config.toml
num_hidden_layers = 15
hidden_size = 224
num_attention_heads = 4
num_key_value_heads = 4
head_dim = 64
intermediate_size = 576
vocab_size = 8192
hidden_act = "geglu"
norm = "rmsnorm"
norm_place = "peri"
norm_eps = 1e-05
positions = "rope"
rope_theta = 31500.0
rope_fraction = 1.0
qk_norm = false
attn_scale = 0.125
bias = "all"
tie_word_embeddings = true
parallel_block = false
extras = ["capped logits"]
init = "uniform"
init_std_qkv = 0.0237
init_std_o = 0.0237
init_std_up = 0.0237
init_std_down = 0.0237
optimizer = "muon_variant"
learning_rate = 0.00612
lr_mult_o = 2.0
beta1 = 0.9
lr_head = 0.00531
max_grad_norm = 1.0
warmup_steps = 200
schedule = "wsd"
decay_fraction = 0.665
decay_shape = "linear"
final_lr_fraction = 0.0
batch_tokens = 32768
max_seq_len = 1024
doc_mask = false
train_tokens = 487000000
max_steps = 14863
dataset = "wikipedia_en"
Each number is 200 + 40 x the weight over its row's rms, rounded and kept within 0 to 999. Layers, rows and columns count from 0. The size before them is the row's rms in percent of the matrix's.

# gate: layer 3 MLP gate, 576x224, rms 0.0722, rows 245-265, columns 112-223
# up: layer 3 MLP up, 576x224, rms 0.0754, rows 245-265, columns 112-223
# down: layer 3 MLP down (transposed), 576x224, rms 0.0431, rows 245-264, columns 112-223
gate245,099,158,185,181,185,116,174,229,172,108,242,237,248,185,206,161,203,160,291,221,213,253,253,236,190,208,198,179,174,163,184,134,214,227,263,175,243,197,180,165,246,220,213,181,217,208,233,155,190,97,186,188,216,262,227,198,181,216,187,216,208,154,189,180,231,229,250,212,142,253,226,193,241,218,213,128,191,264,218,231,211,218,258,136,167,232,178,241,237,193,165,193,144,168,260,245,215,150,219,197,195,206,250,127,241,184,164,201,214,181,194,143,137
up245,102,223,203,227,191,108,141,156,239,224,159,181,215,234,167,167,223,174,139,224,117,145,161,258,126,163,246,248,203,211,126,192,211,290,204,200,171,151,219,135,238,235,205,222,188,230,219,223,199,204,203,180,226,186,237,157,201,218,163,161,202,201,245,251,215,228,205,229,268,188,86,267,285,208,228,185,199,178,193,260,200,232,201,300,266,253,172,192,237,258,228,231,183,212,178,217,218,225,218,157,165,242,181,213,132,195,194,176,224,157,211,272,224
down245,101,227,166,207,146,201,211,164,215,180,221,178,240,210,262,199,160,164,299,224,191,229,273,196,189,214,137,211,186,195,251,178,193,120,288,125,235,257,178,219,165,221,220,212,207,199,241,208,208,186,157,149,207,221,172,189,212,156,222,205,181,214,188,123,226,148,200,173,125,226,231,181,241,198,230,189,220,158,186,161,225,203,204,159,196,141,142,157,175,169,191,170,203,158,187,241,196,154,214,196,208,190,289,208,195,187,227,139,119,213,206,100,182
gate246,097,199,208,256,209,263,123,128,246,220,221,211,224,187,194,248,153,207,196,158,175,196,172,242,111,140,174,218,133,225,204,152,144,194,195,239,197,205,149,152,190,176,243,204,197,216,210,249,248,209,202,183,175,203,197,244,193,271,199,165,222,155,208,208,238,141,176,108,204,191,159,121,176,229,247,176,173,207,204,141,259,161,269,228,191,268,168,205,246,229,243,219,239,141,215,224,232,201,200,197,163,212,194,204,161,173,212,220,235,235,293,203,222
up246,098,213,231,218,225,196,212,267,148,147,202,170,126,215,181,119,210,257,155,174,177,322,235,171,152,171,208,196,188,213,272,225,186,71,139,122,167,228,265,246,111,171,165,241,185,178,212,187,177,238,206,215,276,155,180,117,180,149,260,167,251,212,204,224,203,192,275,171,173,184,171,195,189,203,138,183,201,162,188,243,134,144,255,114,185,208,180,135,212,187,185,247,154,227,204,212,199,179,201,186,204,178,229,143,196,121,234,165,159,168,140,216,206
down246,096,174,230,224,200,190,155,150,257,197,230,200,297,182,200,230,149,144,256,197,229,149,156,292,213,200,177,223,212,155,110,196,222,260,219,225,219,184,156,163,238,204,302,194,226,222,178,194,185,113,177,194,140,248,219,323,190,277,169,189,192,237,142,216,258,218,156,175,230,198,233,186,152,172,221,266,239,244,231,202,208,223,213,236,182,196,217,210,227,211,258,141,205,197,215,175,201,229,176,160,236,169,151,255,235,217,197,227,240,222,280,185,206
gate247,104,213,259,180,195,160,213,223,130,217,116,157,180,188,216,230,237,220,207,175,214,273,111,230,140,269,186,173,236,187,195,245,214,133,207,203,140,127,202,259,246,209,276,197,230,196,204,199,211,185,254,191,273,166,223,244,222,145,144,58,206,204,226,214,171,251,235,168,170,216,147,148,192,124,152,191,237,222,137,247,190,256,188,173,226,190,215,185,212,260,179,222,155,149,183,166,155,220,159,211,202,148,224,184,151,201,166,204,208,234,201,195,190
up247,100,180,180,243,175,138,228,226,154,127,179,195,223,190,169,165,158,172,260,215,235,125,196,220,148,161,263,185,169,231,170,215,194,135,220,163,165,153,225,178,212,100,182,153,215,232,262,171,183,148,146,208,212,147,234,237,254,165,168,258,248,186,262,209,184,228,214,184,204,200,212,129,171,198,231,162,253,137,226,164,250,191,239,183,220,180,187,277,205,304,97,232,202,210,195,235,110,235,265,189,195,218,255,206,315,133,165,154,207,174,256,229,209
down247,104,222,131,207,197,275,229,215,255,114,280,190,205,230,290,228,246,186,141,168,193,201,210,179,224,180,167,152,205,223,206,262,187,229,245,263,182,280,201,250,230,235,185,180,209,193,166,256,228,219,175,206,130,197,211,244,191,278,211,226,179,218,194,221,231,192,166,184,108,103,348,242,182,246,132,238,157,149,160,224,156,201,191,157,182,253,214,268,161,135,256,200,184,172,156,180,163,171,188,220,211,256,136,232,133,156,212,246,142,156,188,190,178
gate248,100,216,150,115,157,160,167,208,191,150,200,155,191,179,197,173,193,169,210,193,218,239,221,162,184,201,215,190,140,212,183,224,194,180,291,184,193,144,155,177,172,232,294,228,187,133,249,165,211,175,267,212,220,284,231,148,149,214,168,155,155,243,194,114,166,228,239,192,231,232,210,188,197,195,206,125,119,188,176,229,162,231,129,202,160,174,204,196,239,129,225,186,240,252,216,188,203,220,229,160,162,286,159,233,195,232,194,146,174,232,178,221,206
up248,102,195,175,184,213,180,295,155,121,196,145,205,211,188,209,207,214,161,219,163,234,165,233,253,135,165,217,221,284,230,198,125,208,209,206,221,216,145,200,155,170,209,257,165,224,182,120,256,254,231,167,183,189,232,241,169,179,302,143,246,223,134,208,153,215,152,216,215,158,283,251,213,200,187,144,240,259,165,198,220,217,242,177,162,189,152,153,136,138,229,212,224,187,185,229,252,276,247,175,189,232,247,178,149,190,149,142,207,211,164,212,275,163
down248,103,226,244,150,183,169,259,288,164,150,177,174,200,216,210,165,241,210,237,238,175,219,218,187,164,166,228,198,155,209,260,251,153,159,210,165,193,200,288,236,263,260,199,223,214,217,179,140,215,257,231,273,161,198,211,197,190,224,197,153,252,233,182,265,192,200,153,150,249,195,255,197,155,177,276,169,110,202,150,173,187,197,206,238,208,238,275,221,234,168,240,243,196,226,166,158,102,190,152,238,212,240,206,245,190,262,155,198,174,197,234,260,204
gate249,102,237,238,219,248,152,191,249,247,232,142,262,176,195,247,208,240,200,264,258,242,174,243,186,265,162,236,195,264,241,180,206,254,197,232,195,290,196,286,225,192,178,200,181,272,218,206,204,187,140,128,170,181,215,183,234,156,164,239,198,237,233,221,232,145,195,213,173,206,245,223,220,194,203,199,210,145,255,97,272,181,177,148,189,160,256,166,218,192,236,135,188,180,171,228,251,264,209,149,167,176,180,210,119,137,172,212,207,234,151,163,155,173
up249,096,244,267,147,187,245,229,157,245,95,195,175,127,163,213,185,236,165,79,160,206,203,212,189,312,166,201,218,220,176,227,224,233,263,174,176,265,204,188,230,205,201,271,169,240,254,202,269,204,186,219,93,196,149,172,250,173,230,249,245,220,151,155,185,177,175,191,159,166,222,200,278,223,187,172,127,177,234,219,236,205,238,178,178,203,188,252,273,182,234,180,162,223,226,110,220,222,224,218,195,151,186,185,197,154,196,146,198,235,264,239,144,221
down249,102,183,191,177,218,176,237,198,218,234,222,230,163,219,178,221,216,227,145,171,184,168,194,207,141,228,179,190,221,178,215,177,169,258,179,262,100,217,170,181,154,240,186,285,255,154,197,208,187,215,256,154,219,222,259,202,241,234,234,164,215,147,180,139,266,232,179,157,172,183,144,206,177,175,113,256,189,210,239,199,231,298,253,211,252,276,200,146,167,174,224,85,276,205,173,217,163,192,188,181,216,153,197,229,276,293,214,203,207,241,181,233,232
gate250,104,173,189,170,208,157,214,174,184,176,240,185,214,218,152,246,197,143,213,228,187,240,194,216,197,138,265,175,185,176,224,187,165,259,228,154,293,138,182,209,206,293,242,253,172,224,178,208,192,199,183,221,169,184,176,191,260,177,187,221,208,170,179,139,204,231,235,156,174,213,210,174,233,223,257,124,205,222,273,169,240,256,225,129,290,207,213,235,208,194,186,199,257,145,254,180,184,200,172,207,206,215,214,207,180,230,210,213,173,93,164,220,267
up250,096,193,166,191,148,198,201,184,261,268,156,162,183,190,226,159,152,170,208,189,241,136,221,270,168,178,164,181,257,244,155,176,223,207,223,283,180,166,211,186,215,153,226,176,221,269,233,105,170,193,230,243,173,239,225,190,180,174,230,261,197,269,182,145,173,165,271,138,231,147,249,258,248,177,178,224,202,186,209,243,125,176,166,217,115,226,232,206,257,218,176,222,162,232,201,239,185,282,162,146,229,224,197,173,158,166,214,190,193,184,227,214,267
down250,099,201,216,137,165,206,260,217,196,169,253,231,207,251,130,252,284,231,146,168,236,269,262,200,227,256,202,240,174,213,236,296,141,183,186,212,268,194,221,191,169,138,188,163,238,167,223,244,196,201,168,218,272,219,238,196,211,141,160,189,156,184,171,270,172,297,192,134,258,189,222,218,172,192,178,278,252,153,256,147,223,194,160,175,178,238,215,227,197,240,229,216,246,148,201,226,89,135,237,224,270,132,188,224,251,187,202,187,211,197,214,194,209
gate251,099,169,263,253,132,142,203,248,201,256,204,170,174,164,198,219,194,293,183,230,202,183,171,242,197,236,170,265,247,168,249,287,184,182,242,281,253,234,229,254,170,240,208,246,210,202,180,146,165,222,226,175,182,140,244,216,132,168,215,116,204,161,213,289,283,181,233,140,203,242,278,143,147,123,241,166,269,244,239,217,193,169,158,262,281,195,283,110,180,207,156,265,209,237,235,175,244,233,182,119,201,205,221,182,183,172,143,179,176,230,183,177,203
up251,094,174,131,198,234,172,168,232,178,184,187,226,183,180,177,270,194,181,241,166,221,238,221,173,155,173,248,190,195,226,205,173,175,221,177,132,143,236,110,96,151,219,227,132,218,203,184,192,298,200,281,266,274,239,186,221,267,224,154,203,230,173,210,172,152,246,171,232,214,236,225,143,247,238,171,210,199,220,204,159,220,153,307,206,194,201,191,160,222,213,219,141,164,218,185,242,154,272,160,291,211,268,169,193,190,200,225,225,219,240,232,183,194
down251,092,220,256,224,145,195,183,182,221,206,273,215,244,171,238,126,210,202,168,198,252,182,223,274,255,209,181,230,294,203,278,299,167,179,276,248,301,189,261,266,225,155,196,270,206,185,179,180,160,189,199,140,164,160,206,138,150,144,198,206,139,225,224,226,260,190,226,187,158,179,198,149,167,148,260,179,248,144,234,183,156,196,119,192,197,182,270,215,138,185,165,270,232,209,207,148,232,203,250,171,204,193,184,216,200,160,201,217,211,202,165,220,269
gate252,097,224,148,178,201,146,201,184,238,252,207,222,159,237,211,255,233,155,164,206,278,173,207,187,229,231,189,192,201,209,177,165,174,202,205,219,180,173,204,210,162,209,243,170,259,193,209,231,179,170,169,177,127,231,199,182,202,138,131,230,200,197,229,239,185,184,231,185,138,201,231,270,148,113,186,187,152,127,206,153,187,174,215,197,132,145,194,212,145,214,202,170,143,192,192,226,279,186,238,189,189,177,251,214,162,281,221,179,223,229,152,199,152
up252,103,225,236,233,162,161,232,109,234,216,274,185,197,174,181,294,204,154,144,242,231,252,249,150,156,278,192,270,140,151,236,221,207,238,211,192,193,189,233,239,165,149,218,269,205,214,267,150,195,199,143,199,193,239,188,159,225,211,242,217,233,118,243,173,192,165,225,188,175,192,229,211,219,222,227,254,173,244,145,163,172,150,283,161,147,205,189,255,200,204,204,300,184,156,264,224,239,214,220,233,255,229,221,136,216,222,274,165,189,197,236,145,215
down252,102,238,256,149,246,229,227,228,229,239,258,217,199,242,159,246,183,233,190,232,190,199,218,249,172,210,216,302,219,209,194,215,196,186,196,243,185,256,195,211,216,228,162,210,228,131,233,204,219,181,207,204,209,179,146,247,191,167,221,199,230,236,208,233,178,164,285,121,195,193,171,178,215,187,171,265,247,179,210,253,225,263,135,218,223,182,207,268,206,179,181,150,173,218,180,181,170,158,185,193,189,165,103,208,214,184,223,204,207,201,219,192,195
gate253,102,206,226,151,185,233,259,186,212,207,146,191,231,234,221,241,186,198,165,244,196,219,119,175,123,263,173,173,178,200,128,180,195,219,259,202,251,190,138,192,116,259,131,280,200,198,111,300,219,174,215,205,151,210,239,294,217,244,194,209,227,246,182,180,190,205,117,237,248,232,259,212,208,204,214,231,163,175,202,211,243,171,208,162,223,196,221,231,272,212,240,265,174,158,194,197,161,254,181,151,168,166,245,239,169,182,175,145,212,192,220,216,207
up253,099,139,172,198,252,205,235,196,186,176,170,196,277,239,265,194,239,168,204,232,196,137,225,159,167,184,182,168,238,178,237,177,150,226,246,243,231,192,228,176,105,248,159,160,101,230,133,223,183,141,223,214,163,187,247,248,212,251,248,179,243,178,208,217,205,196,193,184,210,210,168,146,171,212,265,170,171,226,241,233,228,194,247,200,209,225,229,164,179,198,205,231,129,187,206,198,183,198,252,129,134,177,157,186,306,210,245,206,184,209,222,309,217
down253,094,231,227,176,155,185,213,232,209,309,276,203,144,154,130,201,205,264,227,159,223,204,209,296,254,252,263,198,148,171,177,228,178,175,162,160,185,261,196,144,210,207,250,205,250,173,230,223,181,237,153,252,233,165,153,188,156,183,219,212,112,177,197,153,240,203,206,204,212,197,186,221,237,221,170,220,228,151,199,83,196,278,148,154,212,162,193,236,214,209,122,190,253,227,183,249,227,125,182,229,202,195,226,185,87,254,164,218,249,177,168,151,205
gate254,100,194,160,181,233,213,123,213,218,214,216,266,181,256,178,226,209,224,192,218,195,174,175,143,178,176,206,177,182,235,269,265,226,281,189,254,179,228,195,175,217,176,261,183,187,209,228,133,258,236,163,174,284,202,277,144,176,138,220,221,208,216,168,186,178,198,196,128,197,149,160,243,190,172,269,175,143,245,224,234,179,172,217,136,166,162,179,141,183,145,282,241,108,233,193,136,237,264,257,214,211,206,130,168,206,222,294,227,207,237,177,218,168
up254,103,239,127,169,99,210,212,248,162,186,183,148,228,163,188,165,163,140,191,144,243,199,256,193,169,250,228,224,204,205,251,136,175,219,175,215,176,224,197,189,184,191,180,214,185,244,121,233,209,149,259,129,110,144,218,156,276,259,243,155,119,198,228,250,181,187,232,220,159,121,247,134,199,284,210,271,151,208,157,192,259,230,188,233,227,206,207,208,143,175,148,133,159,197,144,216,227,248,227,273,221,138,256,181,213,266,148,223,195,163,204,157,185
down254,103,216,140,145,184,208,245,181,321,265,217,180,211,246,173,213,208,248,229,208,175,198,147,234,224,215,191,176,190,199,221,256,178,172,221,209,185,234,221,239,183,151,217,205,204,161,172,146,166,296,252,244,231,194,168,166,197,183,221,212,149,126,188,202,243,171,220,155,173,233,185,206,236,205,162,167,158,245,151,259,161,178,200,175,165,208,178,191,136,271,213,177,235,236,179,191,130,263,189,178,223,224,186,254,166,224,165,182,177,195,174,298,136
gate255,098,227,247,227,219,201,99,199,251,138,177,232,196,173,201,168,236,212,198,174,186,205,178,185,249,190,164,180,205,201,165,178,216,189,204,220,260,128,173,213,268,142,254,212,265,184,129,187,184,211,183,143,167,171,293,240,154,201,194,230,232,201,183,178,162,227,207,148,219,175,233,238,241,200,252,120,208,191,201,236,170,236,194,199,178,109,188,180,249,170,203,217,200,232,196,191,241,248,180,151,207,124,195,185,191,162,276,196,166,251,270,221,264
up255,100,196,191,168,173,203,107,151,214,243,183,190,244,174,117,192,184,162,223,216,120,194,217,204,216,273,247,269,209,200,233,175,201,135,228,213,281,247,163,101,191,135,209,189,262,180,217,136,127,180,264,175,197,188,177,252,174,230,193,219,196,203,173,242,226,233,255,279,167,177,258,193,186,145,232,220,136,217,216,231,220,183,165,210,257,204,246,194,178,211,142,231,215,186,203,230,227,253,160,199,150,238,149,217,259,187,143,217,213,184,207,238,235
down255,101,174,209,246,174,257,274,255,115,191,191,142,173,254,211,312,180,240,188,199,271,161,220,174,191,169,237,193,179,202,285,171,208,272,124,256,170,161,165,204,182,220,206,197,206,246,292,224,288,206,222,278,225,252,187,117,172,216,162,175,215,157,163,181,203,192,197,167,179,188,166,140,206,202,243,230,204,215,216,133,190,150,244,231,197,296,218,183,196,173,145,169,232,118,180,128,257,198,228,224,201,205,202,193,184,220,254,247,245,198,209,181,132
gate256,102,242,178,231,235,109,237,159,207,195,243,228,188,185,182,173,260,190,212,263,188,190,234,179,209,231,268,207,240,118,214,244,275,165,198,229,173,246,191,193,172,175,203,208,174,157,174,129,222,183,190,170,230,218,199,224,149,245,246,209,192,186,190,228,177,244,191,183,276,167,247,174,204,223,174,162,193,207,195,201,216,184,254,282,141,115,167,203,195,209,223,196,209,233,205,152,154,184,158,151,209,144,193,163,221,248,228,278,180,196,151,249,224
up256,101,177,208,176,293,201,179,265,225,231,171,212,238,215,205,221,139,178,181,190,125,179,218,261,183,256,212,215,227,244,247,197,227,267,232,218,159,196,197,244,277,232,246,216,222,252,241,209,197,164,143,201,181,235,187,197,203,207,149,163,235,191,183,218,228,159,172,139,202,162,203,215,251,220,185,213,209,160,318,136,178,221,172,240,188,173,245,206,234,224,205,262,217,157,154,222,187,189,286,205,237,125,200,176,191,187,270,184,242,180,170,241,111
down256,099,234,168,179,127,179,272,200,202,169,210,166,216,212,194,175,212,152,182,222,184,176,183,163,271,146,243,193,200,233,208,228,228,155,181,166,194,345,218,227,175,197,159,148,173,158,181,193,219,141,193,226,190,228,189,199,232,224,192,251,217,299,227,210,209,242,191,258,150,146,205,200,201,164,136,261,248,294,172,253,200,240,235,172,144,155,190,204,127,235,212,178,201,150,249,168,181,220,231,239,168,209,203,195,190,148,124,182,153,213,248,254,230
gate257,099,146,192,234,141,204,244,260,247,122,152,211,293,267,233,202,242,189,124,221,210,137,193,151,214,203,197,167,187,207,234,258,216,180,173,245,174,197,183,202,265,214,203,237,209,196,260,209,138,261,167,200,222,232,242,241,135,242,242,252,137,151,212,176,185,252,187,257,115,131,245,163,184,250,221,145,147,198,155,196,182,237,184,115,217,284,190,214,152,189,167,207,186,193,249,179,203,207,197,222,207,207,174,211,181,200,260,180,156,154,184,208,234
up257,094,163,234,213,162,233,266,216,174,294,213,224,165,266,284,214,216,206,209,142,204,110,263,157,130,217,206,191,231,256,218,205,203,159,121,288,192,247,222,177,205,172,198,206,182,196,208,197,185,244,231,195,225,215,247,199,197,238,254,219,140,160,194,121,223,260,193,158,197,220,188,168,213,200,189,164,84,131,181,217,188,182,176,112,276,213,181,184,213,143,166,126,154,194,193,195,286,202,187,232,238,235,199,242,190,205,156,263,276,168,214,178,191
down257,099,197,128,201,203,173,207,205,176,118,235,197,206,169,194,246,194,168,239,293,204,177,151,208,280,274,140,201,196,146,180,224,194,175,253,224,181,251,190,253,157,206,225,256,240,207,227,236,200,168,166,201,247,182,167,191,203,184,210,172,239,242,255,292,190,139,264,181,169,137,171,163,180,241,166,206,267,211,217,213,188,203,240,252,172,277,278,229,191,237,236,245,227,203,219,191,131,231,166,204,193,133,247,179,163,210,175,187,127,221,214,215,188
gate258,100,172,255,222,238,239,152,214,307,265,217,224,223,276,189,138,218,222,200,226,137,273,143,166,197,146,243,216,198,251,249,246,154,197,181,246,208,248,201,189,250,165,133,196,182,172,167,211,169,219,141,235,191,241,197,249,187,271,186,242,206,191,148,195,152,193,207,233,163,222,140,150,237,178,112,229,210,274,205,225,189,221,244,236,193,192,214,161,176,168,185,224,221,161,175,206,136,199,201,180,250,177,305,244,248,158,137,152,108,130,222,207,220
up258,100,189,300,211,165,217,230,202,196,238,204,191,203,196,267,151,179,212,173,250,134,245,203,210,220,148,218,190,166,203,233,233,199,224,151,132,180,195,224,227,199,126,186,200,240,169,198,205,180,198,138,247,165,233,165,252,166,257,249,216,210,147,150,261,233,190,207,160,251,223,202,247,98,241,165,160,170,230,123,165,191,172,179,232,188,231,264,157,236,233,196,208,251,190,229,216,224,171,144,137,223,226,202,199,190,219,151,130,242,246,236,164,166
down258,104,228,158,188,181,126,263,179,216,209,159,162,258,221,248,254,228,157,205,187,283,194,230,181,222,243,172,157,200,177,245,207,234,193,221,221,212,177,191,236,217,211,239,219,197,171,144,210,207,202,253,243,128,207,214,158,196,179,159,178,185,255,180,178,248,264,171,228,198,188,215,272,202,198,216,160,192,149,223,159,248,262,194,199,216,181,169,209,209,215,247,215,177,246,144,215,189,153,199,250,223,153,81,245,144,226,212,305,236,141,161,228,200
gate259,101,198,234,237,236,148,210,190,220,153,206,199,226,208,186,182,235,157,164,144,173,272,220,191,212,192,195,238,186,172,214,193,190,178,199,199,180,221,230,186,260,160,254,218,248,176,157,245,213,226,170,204,204,167,170,195,204,287,194,212,236,163,244,246,208,209,212,245,175,204,215,254,199,166,129,204,160,149,154,135,143,206,169,206,140,213,195,166,142,216,133,234,220,140,193,174,239,218,231,338,259,225,181,184,248,249,209,196,196,262,205,181,219
up259,100,158,203,134,225,159,195,206,252,219,252,249,213,194,280,203,225,244,223,164,244,207,259,216,185,233,178,179,189,179,199,220,210,208,227,197,228,245,301,204,225,234,220,196,216,291,243,240,95,166,171,164,205,240,210,208,142,188,227,201,172,193,179,236,275,158,217,153,154,112,227,249,250,274,150,196,223,237,206,175,211,292,166,217,194,202,234,250,164,142,227,216,271,199,165,237,184,188,216,277,204,185,154,213,270,212,133,215,208,241,183,186,207
down259,098,220,184,265,168,261,167,161,241,233,127,175,184,260,144,190,162,216,226,270,188,209,250,168,205,199,249,250,193,189,239,199,240,186,176,182,159,147,185,222,131,273,197,198,188,138,141,143,235,219,222,220,193,167,233,162,254,155,201,169,280,225,214,245,173,208,272,236,220,233,238,144,152,194,143,197,196,176,158,229,180,123,200,153,145,251,216,98,179,303,137,211,132,165,266,217,233,220,151,158,169,239,172,207,118,243,223,168,174,205,174,240,143
gate260,099,215,186,246,145,212,164,214,229,174,194,249,201,196,207,180,104,218,205,168,172,221,209,117,240,161,88,274,223,170,242,183,187,94,233,154,216,184,157,221,179,179,228,273,226,162,255,198,109,234,135,267,199,194,257,164,139,238,231,198,201,242,259,187,149,231,246,242,191,217,214,186,241,232,250,177,209,177,185,187,181,238,194,192,159,197,108,169,160,181,189,265,234,155,176,271,193,135,164,236,168,214,281,261,220,154,179,314,195,259,192,224,227
up260,098,240,232,211,258,261,156,208,203,244,268,202,252,155,204,277,267,214,184,228,189,211,203,123,218,203,282,216,136,214,189,211,217,188,179,122,263,206,164,241,207,230,211,237,150,174,190,154,161,251,142,218,174,261,180,201,165,226,144,205,256,261,165,237,272,195,175,197,123,190,202,159,215,223,118,255,191,148,143,178,223,253,226,267,241,227,214,149,179,288,252,204,201,182,192,189,264,256,190,210,252,192,205,207,224,196,209,139,193,159,241,222,228
down260,099,116,242,239,203,171,184,148,147,196,144,197,126,241,222,160,158,183,254,184,179,205,201,283,203,199,139,150,272,165,168,215,179,194,189,237,200,196,255,120,137,169,181,211,220,214,231,209,236,163,288,214,235,172,171,180,191,191,267,188,136,189,245,180,184,219,193,168,191,261,223,200,191,198,235,215,259,255,246,201,192,118,235,184,229,115,220,205,192,118,169,217,213,186,232,225,175,161,240,224,195,178,212,235,192,195,144,238,174,188,170,191,172
gate261,097,189,135,241,182,219,226,244,206,183,212,140,147,154,213,215,150,162,202,238,113,175,209,171,214,183,219,167,164,228,174,195,216,284,197,215,203,214,226,192,237,257,224,152,178,177,236,247,244,227,259,172,242,143,235,246,250,212,147,163,161,253,205,174,211,229,264,202,135,200,195,202,245,232,235,229,202,199,269,247,171,275,260,176,235,181,97,231,184,266,272,256,228,195,186,178,150,276,257,126,270,160,277,194,172,233,175,181,243,196,227,233,280
up261,097,191,157,152,247,149,197,240,156,224,243,248,174,194,231,197,215,266,184,228,224,179,197,181,231,205,187,226,163,212,254,185,184,166,192,165,216,189,140,181,200,143,187,166,208,207,144,169,252,276,190,253,220,212,194,179,220,186,196,187,213,132,205,165,260,162,143,231,187,280,217,177,127,157,166,196,216,230,131,234,122,160,173,202,210,188,142,239,224,209,200,243,192,131,240,232,224,257,209,292,118,273,216,175,213,211,249,277,202,302,212,231,211
down261,101,206,152,232,203,186,174,231,199,224,202,155,196,188,204,192,182,169,161,183,169,187,155,130,200,213,298,167,137,152,220,210,202,306,127,275,170,226,183,213,195,156,183,112,235,222,255,202,174,273,178,183,195,149,249,209,248,140,169,153,193,149,248,133,174,193,140,177,126,177,293,219,232,193,270,145,153,255,289,213,141,181,251,222,243,128,190,206,169,224,132,251,205,203,231,134,218,207,204,240,305,257,207,166,185,233,254,207,195,247,203,226,181
gate262,104,211,145,190,157,195,125,202,182,177,37,187,223,272,163,201,170,151,310,255,237,169,137,190,134,207,261,174,217,239,244,246,245,172,249,198,169,212,259,199,185,175,148,220,185,199,211,174,186,288,179,216,193,178,194,249,205,243,204,207,171,146,172,120,146,204,146,194,155,197,236,152,226,252,187,235,264,218,138,207,174,239,189,199,291,140,252,191,204,204,181,228,203,207,207,216,132,213,120,209,240,240,221,274,175,215,254,82,146,193,225,154,225
up262,103,266,238,201,263,321,154,148,215,218,238,201,167,230,259,203,215,250,182,231,199,309,205,168,195,136,229,215,200,182,193,175,217,231,204,269,179,219,257,156,302,241,213,134,254,269,204,203,222,264,243,211,192,103,232,247,183,185,146,197,225,233,248,244,216,282,164,213,175,261,159,290,97,209,221,241,192,164,178,244,313,156,239,241,225,266,261,190,187,155,232,232,102,227,200,212,184,164,211,227,167,183,249,214,195,238,146,208,150,301,200,222,234
down262,104,145,162,177,222,176,306,199,183,239,190,218,201,149,212,147,220,179,168,120,218,184,244,185,229,227,144,253,244,244,191,122,197,139,113,147,162,159,193,187,187,200,142,192,201,274,276,192,165,161,168,122,253,194,254,228,168,249,261,181,207,156,238,197,288,189,157,231,184,256,208,218,244,180,236,141,133,210,230,186,211,220,147,228,188,213,215,259,193,175,183,205,212,188,216,186,135,209,200,146,208,215,181,171,231,166,222,272,166,161,193,185,268
gate263,106,184,186,163,202,217,161,281,210,248,227,214,163,184,232,210,268,183,157,142,117,176,192,225,266,278,178,239,221,163,167,245,244,201,265,161,166,232,146,211,226,191,243,273,169,252,173,127,184,283,172,220,230,223,206,161,137,225,165,210,208,253,233,134,234,200,173,211,189,236,83,241,242,201,136,250,163,203,181,246,146,234,174,204,165,212,166,158,158,274,196,189,224,245,181,204,166,198,162,213,247,299,158,214,227,196,149,168,242,268,158,183,212
up263,098,196,209,261,215,175,158,265,180,173,229,212,280,197,193,285,214,192,109,221,232,174,222,246,192,248,254,136,128,183,161,224,175,200,241,190,167,193,120,153,198,185,252,258,261,224,164,207,167,186,218,183,93,170,201,177,214,173,207,157,204,151,180,174,202,267,161,250,247,207,233,198,274,122,189,175,273,194,258,221,165,178,181,219,174,163,214,181,113,218,166,148,217,199,196,167,227,192,139,287,172,160,175,189,205,161,160,141,252,236,164,270,239
down263,099,222,225,189,184,258,278,161,243,212,290,238,183,206,158,183,242,218,267,221,243,182,173,90,184,191,182,166,189,280,248,162,168,185,124,235,270,209,268,174,219,261,119,151,143,219,221,259,224,207,191,127,202,212,193,219,248,220,140,164,189,170,212,166,160,118,197,228,163,267,138,159,146,197,235,191,182,242,169,194,302,217,169,139,191,243,180,230,231,190,309,240,177,159,136,182,151,229,220,191,174,202,183,194,241,269,186,252,232,183,257,258,132
gate264,092,123,178,245,164,258,177,242,173,135,95,230,196,189,233,146,175,199,113,214,223,262,201,202,218,246,156,239,205,188,200,130,198,203,169,185,179,189,223,177,232,251,223,241,191,190,211,214,203,208,165,254,211,160,213,153,174,191,171,210,249,248,182,198,137,160,181,189,183,168,228,181,224,140,255,244,158,289,236,211,201,250,140,225,281,300,130,215,233,211,215,257,182,126,230,179,172,179,193,224,173,215,138,214,217,205,228,187,189,240,207,186,170
up264,099,175,201,202,175,216,191,270,198,189,191,185,171,215,165,207,116,227,174,205,282,253,215,189,151,185,166,203,238,240,156,193,239,227,181,258,89,182,186,166,235,189,205,314,215,167,106,179,169,172,212,278,198,186,274,237,177,179,257,147,144,254,201,175,178,280,193,165,231,264,275,242,165,183,176,242,127,207,193,149,214,166,174,196,181,265,263,105,244,152,208,171,186,211,155,191,259,202,160,200,164,165,217,154,206,166,208,212,206,219,166,199,174
down264,091,235,223,192,256,169,215,123,231,221,236,164,228,164,240,238,275,230,275,160,134,202,190,227,282,254,188,214,187,137,246,234,147,163,215,162,278,237,172,268,176,153,135,106,226,232,289,212,207,223,198,157,282,148,142,200,191,202,135,223,253,187,188,249,252,100,216,236,181,146,162,176,187,245,235,167,232,205,183,209,211,184,210,165,149,133,151,234,133,241,209,215,200,205,231,215,200,180,239,164,190,170,172,171,252,195,223,219,238,159,211,141,270
gate265,104,192,125,180,140,174,187,206,157,135,197,106,161,235,249,159,236,311,239,281,186,249,194,210,218,185,203,136,144,233,185,203,259,204,151,158,228,226,152,237,157,172,199,178,192,157,254,236,202,268,153,165,269,277,166,240,154,170,183,187,216,146,202,163,177,259,234,232,248,269,233,227,131,163,217,178,204,242,238,284,167,133,207,202,234,165,202,206,148,161,144,187,222,205,230,102,189,187,238,164,199,118,170,211,181,112,239,232,244,196,206,157,155
up265,095,258,153,213,236,235,129,192,292,189,266,242,228,177,148,227,167,135,177,129,215,181,207,182,216,140,265,224,182,217,203,261,212,224,263,225,190,191,231,79,247,219,251,222,257,223,161,158,262,164,210,225,177,190,189,191,192,256,169,279,219,235,184,246,180,131,215,111,115,195,222,190,239,173,194,158,204,210,226,170,201,244,210,223,206,192,155,245,245,209,219,193,208,198,213,226,250,171,211,246,161,284,221,144,180,240,181,142,202,168,197,227,224